Weights of a small GPT-style language model, trained from scratch on English Wikipedia.
Size: 8 layers, 12 heads of 64 (4 for keys and values), MLP 3072 quick GELU, vocabulary 8192, 56.6M parameters.
Each number is 128 + 24 x the weight over the matrix's rms, rounded and kept within 0 to 255. Layers, rows and columns count from 0. Numbers have three digits each.

# o: layer 3 attention output (transposed), 768x768, rms 0.0262, rows 237-248,300-312,364-375, columns 256-383
# v: layer 3 attention value, 256x768, rms 0.0258, rows 109-120, columns 256-383
o300:136116146167156113143166144126131089096127102113122142108113151152123156147155161118120135168081080121130142080127136131141148133149157136148177119140114143133135145113142130104152143144168173125119116141138145146097089119133102133109128117124086141118138129144148140161139117170074148124160158113153144075109106184141134126138116121127145163112090092130144110105122154134113118196131
o364:162105170137151098105116170118117142149163130142115164097110112093134129142134152168120104145137146119098132113132139176130119163144157115135146123158140124090138104099071080129180116063075139135115128151130120102145122130137086136128126092128120127082096123098159114107112100097137124148149110145115100077137146105140145116092114125137164127157186142117139157117126175144145131144145
v109:156098119129145130099134106128137104155110167158150111132127108127118151142112145180149139152153134121130119137173079125146143101121134105125118097133094109081138124132070144116160133133137092155113165143114120113146132102128120128154132126097148110130120100145143140114084130130119144131130097152144137108172148115134157153141095091128114145123168121177119128178147109142164136119067
o237:113136129145161156135166137108148137076128129109131135132138105114099151170124089134128121121083153092156146131159148114167105156157154138109090146121122110207127089123134122098121119142124130126120136138160144133102092121091166122116113159099103171119143146154148105129131120139119151109136108149133136111095202148100126126148105158166091147091113138098130084091155163146124132144099
o301:159133138148158108165126107100100133127123131125119111099119131108139144120119113139126105171138102147111149136113156129119099142108127122107101164129117097129143099148115131130147147135105158111143122131157127108149125105145128168120124106123130150113157138084127134154169153097117118149167145118191153149165117115109140125080139124150139135139103116110142144157152160141109152123117
o365:130137124127166142150132133119185160075132145119142109118126143095090118176104125112120097143098133122160126129134140125180096156114186133110143093125089091146111067125139133132118074106149114129118147163126108096117103110100173143140145151092088124159145140148131108164141140116094139131147094131131101132113188153134119122120098106162102067118147105127135142076135124119132140136096
v110:122153136136115126153127110127127137133128120139099116118133077152130164117065157121130130162113123131117123136095113147138081143114122129158088167105172145111131168161101096095077137115141048164105111152114115109096135157104120168146081092111178105139150145148171100124148175135085100133150084116106137118136145131173121125093142139125156124160157139130123143125106142145107074131144
o238:105133094114067132125135192150173111119109128122148148097097151119160110165142134121109084105095118111104109130135120093136190121178184097133128113101141085151104108097122148147138088110132138171100123169152162179121106097069127154124133132118091175105126107143101127098102080117111090160120147157164100119088123116087085130128107123128067123100124132107144121114119156105151142104106
o302:129148084119141146094162080127115120187151115150110107135149146112052136162115111097128139161119138131120123129153117102143203120168131127102147119117133091130145106130143131136145130129119176129106141107132102151149127091149098173100128105111161146134132155146173146164124129124107161083137140153138119148177117122145154179140148110145116122092130121124141130124126155129158110122117
o366:165172124143096155183121144159176109133130152072135131098094158097130137176149151146123157099136167163114117133147119157097097138122140110141143134108146080147132133112133155171122139101158143123129128143145096123151110111099128109101119159131096151125088118115097111119137107120105090127160097095160126124096125107152106114098101164130110143106108081105137143152136139109120129115123
v111:173156144114180147126116134154143123164106156110094107166110119142145114133108127169121150116075153129124116132182161179101125117120120121143142136137168086101113184102118146070120122108137102195084142123144126118154144104110106188130159112096103145153144133071116135103175148134149102140135133144149139143170073111082129161137168152085150144131128136149171137109138153150115158132116
o239:166112163126172129179104166115107126085135128115185138125138113113145129150148124139124135112162143113149105140144132136122143136155110135131115149070146123147116117095118121114127119115137132096147130159178114131110137112135141124136130174154078169141117138142120110152106136106154123120112107107132120139099169171114165127142122173222068155095133146154142100187169064141157109138191
o303:150126159108139137164116150090135103123146151180135142096137123141101138150123151131138115107122120125100099140146105110132127122108122145121118126127154131107112100116130140139115101142088136140116138132145127169147109121119137112113118120146127140113107170127119105140124108136128111095176135135147101105116138121127128147162128100160119112121179153112136128149127084136136128124159
o367:149146125092141158178098141107133162102164137079134156110154117133146107139129170140161135122115149129114135144159177136136130116118090116102136143101118131131141125160160165079102153144109124110166116163143117112125118095134114129135121167119075133141093133139145124142145124123141131116088103127147117157110144171133138096125117137164126149079131126155134122133144039152121126112139
v112:097160117135125132094139122145129124146110178107077077137156124139130125120138111140173104133097102116125137110119143144137113116150086096135113095114129085153097158112101155130163143149126131151119124121121104134100150126114134116079129106116087154116126145099169069074132124133146153148125116124157142176132094071110174106076115089099173124152130143079201173061118136127087109110139
o240:103109149132124138209097144147116124133103141107144116134121131135114136128112122146148113121156138138172126138135124127130119162133137161122145116092108116136124127115145094130102133154147086125125150117129133100130136131094131140139119144148121112167107107142148106117121112142146091162129167148174117142138132189117133119144135156147118141123165118163105094183160123106177120092165
o304:119100157116147133157118152134151095151136124147118095140117158111178128158127161155136114191135128098126092096151155102122113146104132154137146131111119142125133128118124114163137118119116109122137129112148145134117135134136139141091097165147111101105093115129114119160146141165130112075169118126107082064102152218103127106147077128123118152165122121119081095165145105112125098125147
o368:073104144149110122181116095143147124130110154121149115119117132130131136118137146126176103160126153152108130172107138124135135190147146155126151114110133152155150130114162119128115112163122116128160128136134167136137113122098131155137107138108124104167095124136168111125125112158148090166139170135153132136118166194109161114164130146142140143115136099151128102178148076124172121075113
v113:169126106125161115141122135172095121180112167153119131132142121102128138101126157101109100132142152103116115126154158145136121125145133115152125111124125124086155135127087143150168133134086141096119136148147110146075111125118093054146180140113127152158134138113095117147129118158155076153133075114172089125121106146120155185101111130111105122107108111097139124143153106172132131120158
o241:130126169102104125140086142110126130108089138098197172172126117089162127105153104140154120079139104133125153103125069157149073110166118120126148134128140166098125156112135175134115120111105124158123138145118160115125130079132136143144141124120082104120145115148147097110081143135109097160119097129098095120087117088129152152123108127172142099134156117135105124124148088134149148123142
o305:141138133120127122150134141117124129079093148115177108144147120122107115123125139131136105108110149098092125104117109085102114142097099124114141147162113120128107136133129109114139132123122103122143107107127185139133072121133106093141110115133120150160145145167122134122119147090078130144123128134112103140124129110136102102116103115127107103110123114116159129156112112112129112142123
o369:128169146088086142125106139157147113087157140100198184122125125112111135113110118102121126095117104167088179113132126155126111143121100149155127131133132136123112157155171189142153139130086097134110131165117095118126141129170121142157112109105132132116140076167084118145142172150134104146138100122140141145093081093163130099129093126135101081096175143132107124133153127200125127127138
v114:105162136119111135156139147136104113142105100106157117125104140119139131144119136119116112100098108118087131167136125151125120097076091176107118115153177144139149139089170171124110210164103134138120115095132106154181180155108117126096132103157119132138116178121115131121106161121127145112085164101161103133156137173107148156126081157147126126140127138123113114131102142127131137076166
o242:148096100135166082140114137109153146111103131133168145145145149106118139118136125162134097141141119134129179105082102098148123148147140130158116172164137125133147167159134129116115130132102119138139130101100109122120096146122139135136129126132104110141102115127118116156134162102126170171124117133081114148129087145131144078140165145146153112122129139151147147102089119164116135121103
o306:132119149133123142076108133126180128085117097099137128144184129171112105114087102137150181121141148157119143063078130129093144125169142128140106107112122159106132127120131133158121144146177139105109135153108141106103084163143083127163111129124148144146138118152152136132116115183106150129101118136149144121124114069172109169147174120129090090075118163136141138115119162135147142149123
o370:127112106117166133139118134136107129098151153134127075129135123118138150094112111148108086101146146086113128149167099078138132129157105122181124200153101124139100154115096092150072109103103151099125129114100095161118138130152135098118095101131106129139131101106116106109109212134109167121142177133153123158134088123112112080119132153110133121137115147147114116092142114176147099152120
v115:144128125128123141077133110129129111138130095171116143192146127108090129115133164145132108135153145130113110127196164153122173120174129122113096082131165163101114099122122137146129091144138145155139124149122134122142098155142159126172140131108096182143152109137098119091103161141166124126109144149087132160135123122161129099138163113107136094164094110122118077128167128146147147149119
o243:114126162123164134169167106123087128104119108111137168116137125091148147099114117113181117143075161158112118092102122162156064152088106136134139130153141163116117120121129110079136105138097134123137088123142095141143110112134088141145133108122103148116133154093176121159135135111103134109134090109122116104116150146089130074115084066152180126112126126116164132145138101148096141115123
o307:138141162126097131142137085102093137069124150126140154151130132155159149121118136118128182103077118134135164146108093129119107118091150166106128145152106100119137130172170160115144143100147103132145075137120114141117140136133118081092117145093077132120113107163112129165125123181127137100116142116129122118089127121168098119132108102116150106113151121140142131139145124101108164128157
o371:129120130113131138147160118152112118118116102119137172136127164113119100118148079124154126144087118145110119125150149104149136145129119147130127126143130175089154143138114109100170114163084119122141090137153132168131099136105149129144135153123172148109188136110126097162094093108106113156141095130114110133161172141108100088104132132120136128132152118114135083123136128160097172105138
v116:121079122111138138114126125111101131155137121160124149153143138152146139146169071085151127102099112144091121116133120142162108127152132124151128096095140111111143141098106124173114108077133114141145138141149165130113112123157150155108142108077135136123095139159167137139120094141110124137186137117122124139158095125084109126146160088147130121157143143125124126076131114103128102122131
o244:137121092119107124116158100150133096127078132105149180141123120104079131146143156140113151169123161093120130137134108139122126107111129142132132128139109123043138123146088152112107132152134191138102125129087088136141137127098093080150139148098140194126145154139108103112090158121139124141126087108136122110121069133174114123126109139067103099132155112143108151152147104120190115138170
o308:161087111146123133134136123131143130084106119130134105139104142130103119110103112116118133170118127096095128161111133165148113117115131137142142124121092147119126139135136093133170121155154140118139138112136127080118154159127141112114149148134153125134171144128125167130146168092115168144141102154138121101138135128146138155126147115144147093110165123127125155157109143117101109138133
o372:127103159073134105127146099116121128125105119127112186120137105074105125149133141112128106141078149116123124124083155102123133086148131132144121128157134129101131103136122126158147158163142188176083131128085123146150102120120126111145160132134101169135117147093131057134101099107121127198127121088123171077111097121156135140128138105109151122145163103125143129131149160144158118136184
v117:074122123121155123126114125131116158108099182093112151140115148105115092117094147098101111117142120136117142135116111090112157132114122116141091138134156128119167111148122098153120161151132119116136124135137143124116098095129093142108132085112141143141154113060164133115120144095162168147119107136152157100168153087131098127133112127117141093062103154170125174179120079187116140148131
o245:128128157103097137094173113156130151110156122153127149138133113137135151093164100162124122127137156106178081108129149147167131153130104143126086147137142118123151108142148133121157131107069126163122114158114153144148112165136124133147148137133210144105151152186163092140115098146064129161100122150109145141100139121136168144097148127143170098143121087130147104149110152149153155122113
o309:107119156102115139161150126106107122155156148103116146126110119111117119152113150168126131128093167136174139136150151094156114137111155123114130104094085105186159123121137113098127096165137137141137121157114152161115114123141130112115121122105126126068125129145124137153164127146151131074116108138150137144137164173102113118151089128128124141100180131134119095106146107113188135123138
o373:122095140137070142114137130143140160138154130137137139144106133137130174104173115169101124118158146124124097092128128124186138133135121121146112155148134126140155134128167173154133140119074098123123128129088131137140148164100143139125139141192142102108126168198134092147086095131076118167070126134114139128124132121116156111110151099164179139131144077145135132126119143146153182113141
v118:130169106129131134102113133123124117129094072147181144104113104127148121118174082083130156120151122106088129178098100111139169133110125113129120120101150131092125126140126111168139165135132167144148179116129136151141155146129090179141138116103176085128114155136089074134100113141108117146150150152165140157147110109089108104124115130150107122145127121158119126117142097133124160128190
o246:126121103124105123128148131174129168117114145102138113120122113140091135141104120109119121115122101149080147150157143138136101116154173106148089094113132147104174136144118174126114110129153105174138078115100151128134102149130102142160129107115136146158118123121134131130144131130110098110105098137095113094070115100165099172135163113088128087121152131102146107101108153121134140123111
o310:156153130112118108195166129152127121125148172124068155105094139115155140125131082115141154109124142106068115135161136162113115110154171122119135130112142121123142143079138132108138119115122132116078135091159109082123121097101148166121137162116096135120135132124133145117140130112111103074156074122102102146115136171128132130172088119128135131131139109107076093138117108158150092166076
o374:130094145142129137121129190182161175152080154118185097125105111165084141136125141097106143077141094122101164188144135144098101155130159137098087135121149124096108114143127143134122127109135098122095140126114102103119100157114097152151107113090120116118142102167153132156160144133056127109114145098090088126133114110170103157137135134104133117118146078133113112118095125123140119116124
v119:129089140140154134162128118100147085136123126141109129100126098119121173139117153103136134123114167112122187145183153155166145185111139156113142137139099115103148132132120129098106097107154167089122133122146111101113182118101127138148156127107107161093102148124119165081117151120111126143142059188117122133153137131147129094138148150103121144125122132140148140099104143134086131121127
o247:139113151118123128130140140119138173176133146136113152124134126171134084108098141100151101104134115139124154109114145104123128137147154121126145109113130096115111092133117128115108116149091130141131173131159136124128113063151139131085125120172129135142107102174113136146147133078136096134133159118131125141179082110089123069151139118132129155179181174149156173092167127112141138105117
o311:131127153110158110110074131115113142119132126152123124153145147142117167132095105115121116090102121137117135099118126148112137146130130116121133104110116151165120139131117125119172156142140128153122159141139129092145107135090162165157112109133141123160177089150136140095105146119136107162139126136135100167139112129142150157132111110107146129163125135122128159156122156118114131114099
o375:123159132100125150129135132128169116130102134140117132161109113137165110133119138101184083153135124161130120126125137100133094128135086123139135128099120112137052125145108123130102078130128129128146150140169148132132106083113093113090129139155138179189116157147170135032161112134156133123129132159126120160118120130112137094097159134135056141180112177147138147108170157093102169155123
v120:149147117113160136175130126123099140126149163107125129117136145120102122114144146175134123118105090130145159154099107134128113149103094170103136133112139100182110115156142162125139132124119117107134116120126099137107141139140157143113174153103099125103148168137109197113131126112144069142108121110084102111157150109112142118170159164125163129102153105169132166105128124124090108126105
o248:113114149106139122123126136124123101151117111147150119093164139116108138086151143114160168098098117110111119106134138127155134184148109161183079127136097114058133156115114129112107115081134178153091122152132128142143119118154117123141103127134100123166127186124104099121087141138134092175152106126152136149098102143138141099142149153102144158131104065134147101191140120128181128095112
o312:100126151177135141128134106147108118145163088109146121113141161123134119122137096117137161156113115140119087151167126157097154141128128130129125153126128132111118123144133140137125132111122137124127094126116160129165137119123090125128110111163137163078106170150117167128095130154116154146134118110110137161090132138142111108123122148134153160140115097116097126176144121117137126135171